Weights of a small transformer language model: MLP 3072 ReLU.
Each number is 500 + 25 x the weight over its row's rms, rounded and kept within 0 to 999. Layers, rows and columns count from 0. Numbers have three digits each. The size before them is the row's rms in percent of the matrix's.

# down: layer 7 MLP down (transposed), 3072x768, rms 0.0298, rows 2213-2312, columns 640-703
# up: layer 7 MLP up, 3072x768, rms 0.0348, rows 2214-2313, columns 640-703
down2213 114:490508530501481511507490485506515554526517509482472475476502586507446507500529487534475494514472455470474492483549495497521519478469502496469497473489518450496542537476503519479512543498490484
up2214 101:502498530485474537493488474499472508473453539514512502506518466469497494436501542485496496511496504481502473535495493488487486518512463532535498523477514538544498478510534484512501464519508469
down2214 105:500502478513484445504469514547549492486501508518485472481495474522510510495513478515506511496519500450510473500445464491440501494508481530489495497492540495492501500515504493498492487583478501
up2215 096:484523499475478524491501519460520458479470489521477498509505479481495463488539489532504487519479527528500511512481487508510508502504500531515514457506462512527519560502493499550498508480474517
down2215 098:538483515501480494525491491475513507510511537476490482512508477528537474516517519502441527492486510529533469501470509526487524515520533492468496474516489487501507506533479491511498492448473531
up2216 101:506522537476472530486489515535509490527505491506555536503468471524467495515487514490498511481486505506502468523508476469499500474508503485531511483482483482461498527498518514493490492486522489
down2216 099:533561494468472516556520542539532526493530487503507506479520520517521468538487573503496494565476526516528460486557502490479499535519516486520529517475512533480494503494527543517442475523495503
up2217 106:467496476521461524474460512522493547522525492493498497483475487480495499497495476490499513516468525478521483558486493545514500484483491495523509494462504509477484469510481513508539499504488426
down2217 108:520509481518524465506538517498510491581531523513483476472488551505527486518543483507488495469506473538475493480507518501465500469513538477446524479504537471538486530500492472519551496496474489
up2218 101:503507476483531506515437489529470496476507515478523526471465509540516486499492439497513510498448498493469518478543481537526478543475525503503485485458519495493507467481493517505519532500519524
down2218 107:521461505490521529477520482519477519458538487529469505511509462442545510476526545493476519512511504525512498472479518503545495495494476523500524485498536529471508504515522502506549486463538527
up2219 083:476508492498524494466523489491505502463523483483528516500495500538499505572510434532500506440504521500492492498427471516521533515496494514490511513436461494477520510519514528483503443513486485
down2219 075:512517481510503497528434500476447531533491523477508478490478450502537500411499536468510532493492486530518502461533494523518450500498469479494490495512529497504466505486492517507492552427503502
up2220 090:511520481490487512471450508499482487462528466527523519536512511465474520512514486509549467514476508492492511411499521484506503537465531458492528547480528506513530521460544560515491541502483575
down2220 083:455506501504537479493514519467522497504460512482508473469477497507501459516490495482485519503482519482513521536472500515499489494489480493515488491526484447526464437503438488501560527559480463
up2221 085:502497475512522515538504500487502514480527445503471518478506471484492530520501472518469490490510493484482501522516528496453517491530461496538478497523498494500532524485524497502508476472494490
down2221 073:532508542505469497469488501523512504499462541504525488522471505519510473467492531486502491498498510488506519463481491484531460521483524494501571511461447525504442494500500502485500524550533523
up2222 089:477521484506512480489526579504500496523565533507516491539486500490470497525475459523502513477484518455493515517529484527521504506464532537487553510473503535505479505503534474487534480515503519
down2222 083:496448476481485568482492440463479492496504497475534529499484473516511475504475521500545493512487502514457515481487506501480513485579485469493477521525504480517522464480499503502510520461498476
up2223 108:467506483514472463481513501531526480502537521461482510493519462463475486500485479486474490498527532482474518522531503490488488531513488519516424486530500504473490475534531552465511508504475504
down2223 111:495457493494466428494495542524502517517494477482498538483540472474527488503496513491544472498500519495474524517538472539489523488496478496495477501506514502473493509513522528492565449495456468
up2224 094:521527559457489501466481481499483504510506546504510514501492462469488449503492482468515449446457498501466528488510512454500492554508455499520485517478524475486546499517499500535520537459535567
down2224 086:482531533514505528539441488478504471487525508489508506506520488539519496491501508507469446485497491487493494526492496443450521488488522522503478484534498450527500442514521494474504454550493475
up2225 105:501501472531462498477489501493475508452499505487532506530471483513558503489496469541519494483473479544511498511483520518479464490530527538522499450490450498566501480491487514445496516514507479
down2225 107:470512461507537502519504494475485504494490488505481490458531529507467508508462479500513505482511522513445475509542491496474505484514496524508447505505542495448535508520488519545515494484456520
up2226 118:470491473434501461489503478506499484444497531538456498488485540503524461492518484486542519503526543470527465486479462519491470547466479509514508517503465490487470565465518483551545483489474495
down2226 089:496496510500508484507504497517496514498487486532473527513456494496504453501516504493494538523492509516510500484487495488517502522491485500497481497522486499486502508475531521501522510540536501
up2227 103:416493504514484500491481456490532477521500520492562525484491478497479491474490458518536504487484543519491508489490482511478499548482496502531518526470505497543484502504504449522498517460502514
down2227 105:502489499455499565478498513503462479527487494514470459489502514469534482500512483474477517463492454518503473500442493448478486493484522483485458458528464488501493536490481479523467510521542504
up2228 087:478518494473518494472479531472513476522491508469510460535494504504499489535529519503512516477490526508476466461483500543462479497475495509480498433506479494473491529523491476505533478528489507
down2228 071:502438505482463549503509490550477527477472520481496525464516475469463496470499481473528451543502484488546574512502527452534528518512498464514467576463495479519464442479514494512450512481537510
up2229 096:484472523485482513530533506546470487504536513477478512511496449501477502474503495482527469540511533472477493463489432479520496480460488511564483500519514515488487508530469478492505514452500499
down2229 090:541497501507516466502548572502511491551522569480499468500519508541463496517484513509516470506526501507521512490514501524490457495533464457496499481502549499527505469507502507480471501501480485
up2230 101:528517523493516406496514472530483502467531460498541546484448506524457499461534479530505450499488501534508492532506532486486501499468513507475494497529468498474454496482502541470494514507494486
down2230 104:486492478521497514485482465506532483496516527515476512502538493516528524514528465545486500509491530504475511499508523504460515510463467493488460499522513524464510485499542481491503474504470492
up2231 106:481525507518479498497479473543502514469505511486514493505496524502469502478521492476522539484482467462492511512473458490493481541478523531473502478467478516517502492536483469515472490526519475
down2231 115:516480498488516492471471493521490499495471510505511473417496535476509492479511510505457526452431486487489500489466498540473523515510563492482539472538481510474515503532507489416466491483514482
up2232 099:457484488497475486551506490469475532476481505494510549496489454477487499496510482504476470504510489536493470505448506487515473530493514480494511494472507499505461512489464537545544494524524500
down2232 094:519530526477519512498483470491520481501478495466461454488484473475494458524551481510476504520518497558514504525473474487492507489520542497499493487522456556524449474500518515514536519527512494
up2233 095:502503511485495539492511456488444504489542483503528439513493500513488500508516489483500489507527495496483456495487480487533508508469489506482481561483545534500478483490517455535515515470513514
down2233 089:451478490503520495497467484508537430578451483489475524448487530514540468505488486486474504527536485463489531522516520510484526510511482520524492473513489508482484486512518482472530536489487488
up2234 097:520494529504550479488476519533510501478463492506490463498501522518490498485505524509531519473479471523463513485517522505470497509447505567507481490491485470509480495498481495430519512526498532
down2234 095:499484469460508519571524429533503534480503515485505473486500505514503475475514474492495521491486489508492509506506491498492511486511537527461534506547525515471457444520490516543478496492488488
up2235 096:489490509479493495462475490469498453485481501487445524518494516465516488499514503483500547510546519475512503474502499492518500522507479509484502517534498484490506528553486505494502503485543518
down2235 097:601500530512487505467488495470534476468498530475445484481506514474527511514494538518470537571435513499517512500519546508452523460525506447519484503494497492509530494470514461515502507513454500
up2236 112:474483510516470427535525500502528495499531485527495530523484525453522503481455528469512478519459460519438516516484536472481466507516455482497495519485460505483483519486500512505512492527514472
down2236 126:464509535485511502523492494498501501451540526509513540509454528479549496519494473501473483501479505507503465568472535522521499494484519500481501491442439495495486500516467524501474501522505502
up2237 097:520524471460491487459518436478487493452534463483473481475482486495506506498501475452466493501488506476498467440502437495506503522484496497480464516467511488457475513490453486543522515499501464
down2237 079:509496513530513528515521470538533444527501507487491498550518505494517450495505507513515539492525529510526526502501509487514500481527501487506487484496480498499489503533496491488490466536495482
up2238 127:456507523464504473491495475483446506500512453546510518482427518453485417541531484486505545476497524499517504482469485478484462506457449517498470478548531503454474535506475491510565535498505517
down2238 078:497483507509497473501502496481512504493487495519508489497480500500496437519495502504503539488516498465510513504499506517508481529502508497494484464501503478481498484505489508498519511498515507
up2239 099:476494510525482498517522487525504565477514487506530508494473508491522466484505478465518515426502492554507525491467474493562530483501525496519482548444517519511486470507516490494509469485529480
down2239 090:496463486443510482437469484490474516468497506496489497450550518556543501471454481521461518498492481465511533500488524531449491456504494499465501465506500499506527501503540513510505512532478475
up2240 099:510467535485529481508521523544500477461544500530462517524526516493468464513475505476512507468508522500494453471452438469510486494485457485441525503544452494552511508503518468502583492485501490
down2240 103:448539495486495492513498532507512575516485516474489495435487498443432495465523513528511489476493515484509508497497492494467495519485499484481488516511509497460539448491503530461501525487490472
up2241 099:529423459511522444479475518528510515480491469509474495533454493491478489456518493498472513499485512504468519482530487490529509418516510550497541472475500506502502500485530511500484503510488517
down2241 095:491530523479512493521481500455524470476481460515511528513459515492493494514513513478501467516472499473507478496498503497455478503528512478500531475472511523530559485536465483520493490538488519
up2242 102:525504496459483447548519470499494465480511491467499506492466489470519480534485495506491467491538579511474509454496495449503500495477523509519499517530489498516482499495547507491484484462515451
down2242 106:447510474488431482486497490534529517541524450476561511452482510525512541469513517454520478498499485531499475480513538474537512471494463507479505522500508484546509488504498491518512472462503508
up2243 102:498495478505501450497456508506511479500486506482518512491477479508513460508541506481503476526498508550483501513484480484481488494456513481467541490503520498447487526489512501577500507492546499
down2243 105:482536518474485486506464542468481520514603463497523525506520527500488540530494511497497460512482529481506489523511530547507513485536501499474519501519526488480531457456534488504509508463577493
up2244 095:506505518525492515497507527539500546487479476517531457525477477476488510463554477515551506473490465515505495473476494461518508467530525506481499465496492488463484501552464525518534491477517483
down2244 094:459504469447486479449517532518497474511483506510484523464468549490529494495467511491441511471537500504499510501474498551479505530491513486514516504505538532526471506485498465515530534523480482
up2245 105:478516513480531508518502489484483509505509473516519486495519503472472488461491522493531535503469481488479466459510505453520505465473457540502548484481492531521473484479516489545547525501522513
down2245 104:502538496461519472506528495514523525522503521490426485489516512505529473477530527484505547497524515535528501494515555486503506524524463498502514494517463500512508501523480548473521490471467474
up2246 105:480504537464454482527513473504516485493499529517505512466464500502453460455531523496508497454505477522493499486499457487508470501500516483524476508472532507525465494457488534492508514523490510
down2246 111:543492477504470468490514463494523479470477498510518475478507514503468519499490495495488515484518520507458502499492480512540483497440539468505469513486484496480494500489435512498573512556507483
up2247 100:510509494489461503509450518555500493498499487493502507470488472509501498482470489500517492523423497518483528519502501504483530545480487482534500485530464480502474488516520499487489489543474462
down2247 104:504559511445492497498508505494490517499468499489546512490517515523514500488515467567483502492499492503507484504482495467528524503510482500505486472520498478512476533457510468539461457494501499
up2248 102:465426516517508528465484503527524489460445564510479504479503493502519489486497499467503502480472514497520503476482480511578483486481516550490480494509469491485469516524490496506505472545480511
down2248 108:496436484512491520512521506521509542490535499479480472480515507500499495524521490508480524534520493503499487492491509479499514538502517487488475523505484512493456466480487528478480498493509533
up2249 098:479495480476490491481482469519515462515501478482500553505506547481491538517465536462506538480504521540481502501481497471525498507535527498521530544464506473509496495469474517442487510500481511
down2249 101:451499516484556512483489508539522510487482514524531498490503467535474501461524519464546491482511500534501461515490467512533511477508514467514486474531532507461490505452496490511531479506555504
up2250 099:480456503486523510530504479483506481460486476494488497462495535505473496495454490526500505531472509511487481509542495485499484481438498469516500517449457508565500480486508502477483457538531457
down2250 105:526526441546487540480502489486523476484510506523520489509544487468492489502479543535513494521513497482501497483538482516486479468501474525507464509455539486527521465487508487544472483542515515
up2251 102:484483481495499527534501472501487496543469505535514481492460511502520451463503499524523481469493512469482511515508441489501507504477490541513510531494506493518517511443497500509499526472480514
down2251 107:488500500558498467510469451466520518514517482518481505459492485500534495477533510495473482469519502480521528528491499414521513462496491526512478531511509490493505499529456557521500539513550469
up2252 099:518443490497505505489528478521509460503544459523503525527502530487488497536499545476539503515500513540472489470506479513504465512462474504494528488482486516492466499515513470497527511541503543
down2252 103:518545512507488500467506513454547503556493450516520516499532558483506472494520493512496461488478473512552517495514507466481495511498481511495478505518525499496514504507507509537500505498466516
up2253 100:505483499481514495499460483516484474444528518469497517543486513472500458522489484473499516489498519517509460478517486499525496514533474522495504516500504486461498485514542481501490506518505517
down2253 095:454509461462500476491485509515494484523485507532498490495512482491484503512500521424506487519481487509486486458493476483484555528522494531471514506445482500475496510487472526490494496497503491
up2254 100:507507555485529482496442492469487466473464530544504491512460527463510500492474456487477508515484508475484452490475517467497479531463516469477507533474490479496504480559503463531538510482487492
down2254 098:509508572496508473494501492490499509540539501475498498442532533501496490511489482475438547484464517482567488487482525512541514510494481513490507470546494507494478491523526497502496496496491501
up2255 101:486472502477525465483491483480454508489483502528524483515442509480499454463519520498516547514473503525445483476495438472546504500476478518476491452544502509474515536481461505519500503476481479
down2255 085:498495483458510500487495540493498471484505496518515482515506532500541461487510470491483524475476499504511490508512488533483506504472485525490481504493528527508521488528492492508486513490509477
up2256 100:472478507494513533450506501509509463475508492495493506530476496493535502476498518478539530500553536504523452489510524507545513452463475508475483513511514500495508501554504509515542466491501499
down2256 096:447507516517489457494492495503489508514490500501569513453520509494515562501489494495521489469480483494496516508522468477529513489483472481517499492520507583475499486508452534479515453501510568
up2257 094:485470498477489460506493459511467500495509508489536508520488494524454510490479503486493488495504511526508506466478469523531488481504539536478478478501514500514482494451501465480469477523511523
down2257 092:483517465445523473444499481482519510508461461544501458480507523525461489519509488516524509511515476483531534464543484506479502494515510477477486488532498506521477505509488497497498496549506543
up2258 106:525513520475473479471526505508475489489583518514500494483517502492495471491535459503510496509475471514515499515480495496478502516508495536467498504456488482483485511509518494521497524471472486
down2258 112:519513451496485515526478532479494546527502498487468536509497536484481479475535465517516508497508521491527488495512561503498467512470450512523444480503485449506498591512508524537487516459491462
up2259 102:472497501505445455485482481505498473519495480525513552492498503505524516468512520492483495459487518500532457442502494482543490543479493516531492480504523473460503487483497541509460535515530524
down2259 104:495516456530503485481453507521492477482538514494515523480527493488471515532480493474508514547546507431497489482565466551514501529522465490492468490522533450493496485462485528508546508509530503
up2260 102:477463525488501515463493496537462498484484503523478485492470490528514477482517491482491491510485516483568518497476471477504501494464533512496489521519466465534500501485518468479482475497494473
down2260 105:488482521525487494522482480501500511512513489518544484566467550468515488537490537537466527502531469521515500460488492502513478512502473484508498478533538490545513559516509510445487519471542497
up2261 091:484475511466499521526487494499458509508484532485544517509511497498539510502526519527507487482499475526500497496500512471544493489516491509556471507481470481500481472547524489500451500489497509
down2261 093:480478512493495479492532470481549481510455547470502469482513469512483511501531520500533516496521493489513478525502506516487517504534501487475498495517522508517513470550494493500525543517476453
up2262 100:500485494467526450466473518488494481472479435554473476516469489503467516468519490506553496494500516480517509469448459471542496495476454483451497495509485503483507513479454522484508523502506533
down2262 097:534514500502476522510538458507545498500547485501489504485523523499553478456509487473488478522510494472504516506473478538515496530509550536442510439514494515464507486487482504500506437499466534
up2263 096:531478527509512504477502487506457481491478501542510494529475520528505509509503518447513514507529542436472523469515519516519504493482494502493496518517489471505494544487473561485507501545500516
down2263 091:524478492469516490531505493559567513485480533522480540496507481498489470518485458474500471514521524475467486546514512543488521493503527450493483536586480500498508512540461497476499467506523482
up2264 100:517506525476545520467499479497487499516495516524526494526496498483484509456507503485486473445539495537521491506547472467526506519500479462533463484498529486517530515456505499483512499515520500
down2264 103:506473488536480526509490521492530524500507507484484461504499492494530507507480509481536482500516496456476466501558471510515492496514511497511525521485526500513502514473477490516525490484475502
up2265 099:501479508540521490495444494499504507485493481485525493513497492505453459508503503511460476485543514504551534539498513467507477502516523538564460484475484479524480498463456484476518514537493470
down2265 102:500490531497521510525497498520568480488480512493439503487485480515516479542449457495505490540516540574514481520486437514470489489500576527481476506464467535484556463467440521496548463470443478
up2266 106:480495476512491533491500502544467494480545488500513537510496507473509476502543476463511518494491508513478489534478478524536487439492504535468525543519483516472495541520495484436500505531536526
down2266 116:497545483482556504548511526503455556484503488504453493484516481531511500477521493482503517503501453503509514477502495467485530488527479468496486504519470473510491509494504507507506495538496520
up2267 101:454506485503469525497506461466524550534517513553493507530485508501509491510502438518511508473515529502499409535439508428528508497524512484447474456514487518536505530486533499461505479470515477
down2267 106:493525510517471468551510495529453507476539519507485512503504497508471466472518452555518477494530510467548477517480488488511469462460451513506538472499487546511537503485528531531516472498519496
up2268 099:474479494504511487534482498479497507499488467529461505479469445459456522478530473477545496507510535495527504470505485487495478510483502547499497485493485515500502469519507495543515516506559476
down2268 105:519536504470465463517537513500530458529515471502493512514525465491484533504509481467531525503544494511533484505490516491480510498466488499512480540457523512495507510543515478503523464508500458
up2269 099:481487508458515510521478467522504490487530514487524482485480459519484496484493472505498528477513494491476497485507459468530475485460511533502520494517471466488523462517490475533548508500512506
down2269 099:481497478530495465512506509476504501516488493523513504492490447533480475445493479538444508506481494519469490523515488515493488469486473502514497509507480450532489534533509545511444496486497520
up2270 119:488459506474508481492501457501478524492489486479522489462495518506470476496538491484529516484504525476455517513459473536496485507513482540508517494442430502460514472517477460503545506492519500
down2270 080:499510501505495509539480474482488498489508490511499472489497491493506425515491496490497589491478490493512494486482505478535521514521519485522498538499465500499519487528493512506538476495517476
up2271 106:514517525510517503482470510526512460499529568490485502480518479512458461499538494526502471519511494508481509500491496493532452487491453508512530476480500563492497493514515497467493447515491467
down2271 112:554473503473496522440452462467498520490515489510490446508517449535520529516538547489489474517440536516494523517539491509505500498501507470537506443492483492489478501530511550527505508507488527
up2272 093:465505477494480485488475489479508545510504508519517482532491503436483516503512493512499469456484501531463486505490485458484496523441492522478505506553500481517487516454498560537507483499551492
down2272 091:520509571513500512502485525495483493529506517527524484480539472442503494520506472509511537514517486532542488479512451494459487496496521496525474489497485529447488493501509521459482496463485506
up2273 102:476503447489510494445508509531503495483492442562499507547498498495504508460542494496482517444525489531504484485474491472521520533510455498520511471489486522513511558517495491507469529464521485
down2273 097:496487514510483532526534535477529453503498502481539540502470539455495513540504524482521461460556464487472477557487487509452544487482498538512513492504492489468514452480448483510431500473480467
up2274 101:501495485484498484496516443523490514464515542507499534515503485537477488458487511494480494522451507456494509463480513465516481537443469520506497523496535481483486503475465491499490517514510483
down2274 100:531515494496504493521490482527504507566497473497524477445501483477529478485514512503473479523471494501490476508551495518493482506535503495505446482465484470488449525513440519499482519506490513
up2275 106:488494441488516579473457476484501466468510507522474508472473452517483499502494443514526508487474487506502452489520516499506497521480474506473522471503478499520509475459527511551493553484557487
down2275 109:481508507486489500500505477488494446463498449510466506492483505444501521518506508504495505506508483499488473473467483458503498506491523501495505526528542486486477530497507512480521463512508472
up2276 098:498473486488502492472500465473519511456509523487508511515494513449539501507486473513504488487489484460499480473492559540514450502483496472516451468475470535519488509523502497521543443504502503
down2276 102:497512469509501495549501466482467511475529533492501550540487479499513479478490492525486493492512546492502505515512522541504457522528511569526512509511509518467476529493475513514463489461545556
up2277 093:510446504514536513480497530473487527472529478488502462520502502493487482502501498529512508494516521517526488501500454496492484467497497494493484493497479514528467522447472507514486462502513476
down2277 096:476528495459457518520522534516502456467491502500491511506480485481498531493481503513430535534526482536521506499524494522515444502519473522446491485470546510495534540484535452519530538532472497
up2278 089:514512492508477500500483462491530443475572501549517536519480496519517498519496468488458501493472493491484489507482517470478438496476513463485478496483484472509491513480463505505491499543495501
down2278 082:503473475459508499503476470510496513507493493508490495483518484516515493533476540511549482470508496491499506515471475571474541485494500471480519473527472495508526462479467489478499506488478494
up2279 102:514490518467515481533490520508490490503480505526492490489529528471512489511494485482481521495545500519474517440503515512494525520442494499500512516409485435494468517517531519549523500478540524
down2279 109:505469489506482496493504555546515481473509524512512539475483478503474507479463499471490500462501498537500494505502514460513509499524505516471492503484472458500499490519512495484519490482494504
up2280 100:480453510510512405474524512512500517521524523498551515488499491553495495522524493494537497478476528501487492464510515503515516487488510561562463457528513507497508507503512515463521482462473504
down2280 101:502492513498505517576487532501462502520497498493496520510494505470475487499488507484529523558459507512499538511524500498450493500519539494534514503484504472482523519475541471499473466467467510
up2281 095:466482467493488529509495489484484471508489456485516513497496518484520492497527531526508490489536499531509465473460528513488498534480504465535477472514501481528500492513420444531482456526494439
down2281 086:522521520497527502515483574516518550461471551522568474512467503482449497508499465484500533504411510487493542533530473511504463493492502543488550525505504499477505499487548503497549500518502555
up2282 100:477503510516477501490496515516515457496499501512517550494473507519524436482495516443530496512517528471547471526470501509493497542496545482529503491494444469441491526518471571479490487540546471
down2282 102:489534476504490478512512515538518502475492532486508552491505530528518538476474481487519512501518511514528491480487507544493486476518513523533512468542481501467504541484489454512470504517571537
up2283 093:497484518495503528485527516527465497476447505509477486471472517536508466465532497501541463458501484506475538462551485521525496497514494524508523503490470501511457508485441479494522500534496501
down2283 092:485480484521513478493501474479481478477529488509508514522506526518511511490462497487498513528454455540534507516530491466497523444473495515491473502475512457484491476503521482526537486493465494
up2284 094:522479468486495548506487488496471532457488491537528481489508516491484507471460509471526524485498526554521526499520505523535533536458489518526491517509461508535499536512514530497503486512495514
down2284 095:486483530506539538487477491489468522449501502466487521494440546528497516489475482488542514477501526460500501499530501496521499524507461499470487443498544478501516467499498484496476469532553562
up2285 103:490493524504489496466522515476483498466480502500496475528489506498485477508546500516534573433509507471502499479466488517504543580491464507576478436483495518466493520540487477489514505493540480
down2285 080:509488495510479506510520499510501499531502501463520492518506492498497456470502502504514532507474512530495513514487508501475496503504518488501485504495486522520494504499505504490475489509490502
up2286 095:460475482521518513461468498490514497546507452484463493504501515465496519479501537483492478481554538478490519485503480497507488507474545515483472497509499536493503488549515501504505506496551543
down2286 090:489528522475536447520511491482510526445511503478513519535485500507450484509508480502471461487492503512494524502470519504525498489498471500506488521475533510496502495518524493478539502514527500
up2287 101:485508505464501508530525492497461507450503491520517499504524490512498509485531468470498504496555486534475522534499524492511499490509520493541542487459496455495502517534466505489486531489515509
down2287 110:493478488509457483508501465484445506510467514498475506480459494541479473535495514503498500502498469544495515466507482490509517468520469534472579553504478527473502533499520536505476455499503464
up2288 101:520457493506542483498495483498532492537472523484493490492459496479442493472548469516516514497514487505493469526467512507498519499519543451508512508487475477485483475479501483546504472511467456
down2288 103:503509550437514501509488530469522493510494488487511579479466518547502489496454489498533516456522484517521515528492538498529517500487493460491523527493505519538476510507481529500492549476457472
up2289 098:504481523478508526489478514482492491497519501548517464508471508499487509484539507495466504481473484503526497449510445504492494539522470510490548474500529506530500561537541523460486499485489452
down2289 096:491485552547478486517507524489494471519510452501527548492524536520527498503478522513508494466530485515490477508478443524484501518464475475475522491467511498492493496485465510509490496470508493
up2290 103:464468487515498548475496480523491452494565521501511453551503505497516498484524496532513530512528516480481450498481522553484491537540483491480543544477531513448489502513532532471508531513485517
down2290 107:477513489525480492499479470475480489455536462518509505545497468468449463554502481523527466501500486524508523536526466521529497484483516511483523486478545481543503480500512472498474524519544466
up2291 099:494419528462499493474493515493454465478512471503508488479487541501499444479515482533491499541498531529447461517459488471517486488518483515490499481546472501466511525520480495549492480462537482
down2291 101:464536488520518526502553470490508456491526499464537539478513497532502499496512453542442464532521519471520491511512491492555508540501485492480509498497497538449494500464487513502478485475523500
up2292 106:555508505507472478522563506521492506503465543526478533533471531473507513500515478492502503483491495493495525533518498498527487512514453549503471516479468502472517512496489526465554422498506533
down2292 112:527473543506526493547490507519510505537452507492500540508508592490493509517487526503503506493502517521447484500542483487484444510424504513507526494486472488495556446510528497513511453508488447
up2293 100:505492530513508472482500518483475517493552493478525489498497520492455513470508513501487506515509498455540478491513488454499492546508497572472488519491495511503478492547515483495497453526522514
down2293 101:476478466468545517466490550498456502497542517494499510509508503481505458474472518482528495472507468497511508531506504510463531515522514502484489482539512498486489476480445497500507456516517539
up2294 097:519464509477494528494557524565503469503438475534473505498529491441514485492517494509507474517501490541491523468488511440555499458499505518534485520538492504437481485513473466531539515527505460
down2294 100:511455512475508462477461533507498475493524520527542462482518489506511489524483488497482522499493478516508515527553488486478479513494509519454539486497499473514514527483485525516518506501514470
up2295 101:492501507476470540514519530473474492465493473515515525487523515503466497494494498452531513513513485541531494518452504457540517521501502491495499501502511486479505534508521518552531527502487491
down2295 105:540507491543505516502573460503489477519519526473548539467504524468500488476521447481496527499497531503469492484527476521494525534496532499522496539497507443515512519531509560534466465550464506
up2296 098:491481502484527488512538477508511587478449497506520468527501486429501469476519484496500530520529520513474561498535520523555511472512518502510499506544482514488511528536523523508541523501521515
down2296 101:497513455497497471505514468520502496476521465494477491516467510504544493502500500510513537530523515496524482471472505534469500473485527460524473505529516543509506475512526558487510487511479465
up2297 100:526461521504481480487479541518526489469498533501484452492462500519511481510494466473528503493518531491481503494490428459506490529481510519453507510486485469476498533500462509463475552492479485
down2297 102:533543507499487516481531516508495538478499449496561474499499532475498489523538486519523507475487504457544457435474488520532507499513492484523488473494512484492476449500508460501502527521529516
up2298 109:492477496467483512459534462557523473515504503521502489546449475523520470492516485540487519507506467513516523525495507548489486530504474483466498502496506503550485512474515465530507540536481495
down2298 115:520478511481523528510497521497514522477498514523500504487457519520494506493526474529486532465475483511492534502473515503484489516509498473497520473502512483542548555512473442507503523472433536
up2299 094:516478516490510513463471503493488478519501525534503535496529484542475489516515502471464476532489501495528507523472503478514474504427537511526515523494499498497499508501508510499508469513484460
down2299 093:532540500469468513499525538457502528477462535480528499517479495498492471506502442507478521502460535480494530471510533527525492518489468504465517480493483449516489480449527522505496539524480561
up2300 103:483472477475485453459465451492495500454484516496482529535494496472515496515495515513550483516436492481524519503532491466500489476509540573537498525507463509482483462470521481498480507556491521
down2300 107:510505505487481504469508499473488496501435496490502466487524494492476513492530504498472464494496482523509510449515478467513486511515526492477504504507505496460504466488511476519476494465538520
up2301 099:477486453461447478470547501446442504472509503520481548515497462507486470504520493524496490491473486551519506524528497498554495520458506488501506502441515509511514491517510507502512527562513500
down2301 097:498474490541489467487459498513514468502498487470495516472490479472508465514517498508472483521458504527537491473513527491484483492514488526512455478527509507504483517535503555455541461460459494
up2302 087:523475518496542514482485482501462514502484558452503444492544503499482487457498530527531466485541528488513454481539472553555467494474534484465489497480530497496470503479503471483515476448493483
down2302 085:483529449500497500556516527476511489511473514494492490460497495490500454505496514508499519472490543499501530491482539523503498527510475453521511520473498473484457476473483525530506472546475508
up2303 104:511485467496446491491474494486491503499553488498519511494496502520470504478536527487529540511526513509497470535500473504508477547486508528467515493482484458511435486485523517515488499543472492
down2303 110:504463498490510467485515549547541529505492479489494471498533521465468468502517497531491524492527509543501516494504481480497509504503491525487523505480500503446504460429531469473462469509490509
up2304 107:474480462481486518536515463481484508490507472489520488478493537532525469494504481505526513520450524500496495496480526524555479554480545533505484512470534466466475515486491490534485496453527520
down2304 110:507478518491521520522483498508505480505496476486467554489493493500514543478546547520510518495532455524491477523478477484514482495480487477498481447490503510509507531571514465485503483494516472
up2305 101:525448536486499486469496453452526513507478550509471497528511468488524471470501493490517514485519523511499488478535444463504517506493509506460503514528465445483488477494478530501484532480482470
down2305 106:463511461515449471494482545451549550463496501494508500486491509545495502507523553489501506514426520514477496508502446526463508483517503509502506476481537515503481531495463504536488480472473545
up2306 103:527511529477506478485523461490561480507468563485510490483515516487462488469520473509501500520521492490490504485523488485522464491484486479555492477486539522503499519505497485546507507559515452
down2306 099:565469479476504506509483534503525431486513513492493479521492540458509444464493488470548538472509491537519522510513502525508499476495487540516512465478520501511501501489528499511499487544442462
up2307 104:493478471513548454488509524479479475505509511545495469509499489479489511498490473500498529505486562493506480534498503525500521483503478489549496497530507476495484519558487491506497469492515471
down2307 098:522523536558470493533512512511484519468475508432477535493528495508524484519535507510511503455475458472492503483516478482487528473497505478457489476487487481459498510498506516515516517498506508
up2308 106:477494520458512444456466492479505428512504500502477501488521519507493441471512491459506529464491477538488465527489486503544488500510474505491492503504493493446483525475482511516518527540488513
down2308 098:471469490491492464533454513510505512524453525488482471498524531525477493485489509502493438516550490457498482502537510507521528515500556525504527479516447545490478471473515469496457467488489478
up2309 079:500510482507531486460484544495511533489516503449484487487532519489490498470530501526524452483499485502495482454487477495533519485543522499524515518510490478543491450480527472477482465469497487
down2309 071:504515485476523489528484494495501476492575491536520506532493485515499503536501489463473531493502532512522498498484521486500463513464501532482465493482548509488494542529485531502509527511507512
up2310 096:473478512500490516528511506507493525486501475475484489518478551441487479464503550471486517472493504457520486479487512504551503503483503533501463474541526520512486518524495541527501457475482478
down2310 093:537473490501479495526498485519516496506501512464466483479452502487465502523467457548482546526499516477542487487537462500512480493518488487463490489493478489576468498480531463498556485470533441
up2311 097:437460502537529460506517528551479485498467513474509539508482489528531458470505549518501454511503534509517513527492467500483476515527469516505507475551503501468510454476511517515477473518502509
down2311 104:504502481491471475471502514515490499498494474552470524490480497510442556489484474493486516500470490466484476509489514493479468500516535478510482507497506512524495487470526491520519494512532503
up2312 096:486499512523516473490492495507519494480481498493502495517505513521498496470547492516502529516484509510500478513493503440505507492562515479482534538468469492499530483515538509503556515463478491
down2312 097:502468497484496523466505468521496464497532458510487503518538473497479522553507521475530515487502500460486481502520500512493551463500476479483523509502480530497500447486503462541508520510535518
up2313 098:506476470491510502453467458514483496492476475503531510505476531517488525503535488526506507486509499498497468499526473520494510487508493509477480489483485480465488506488517481541486517480550510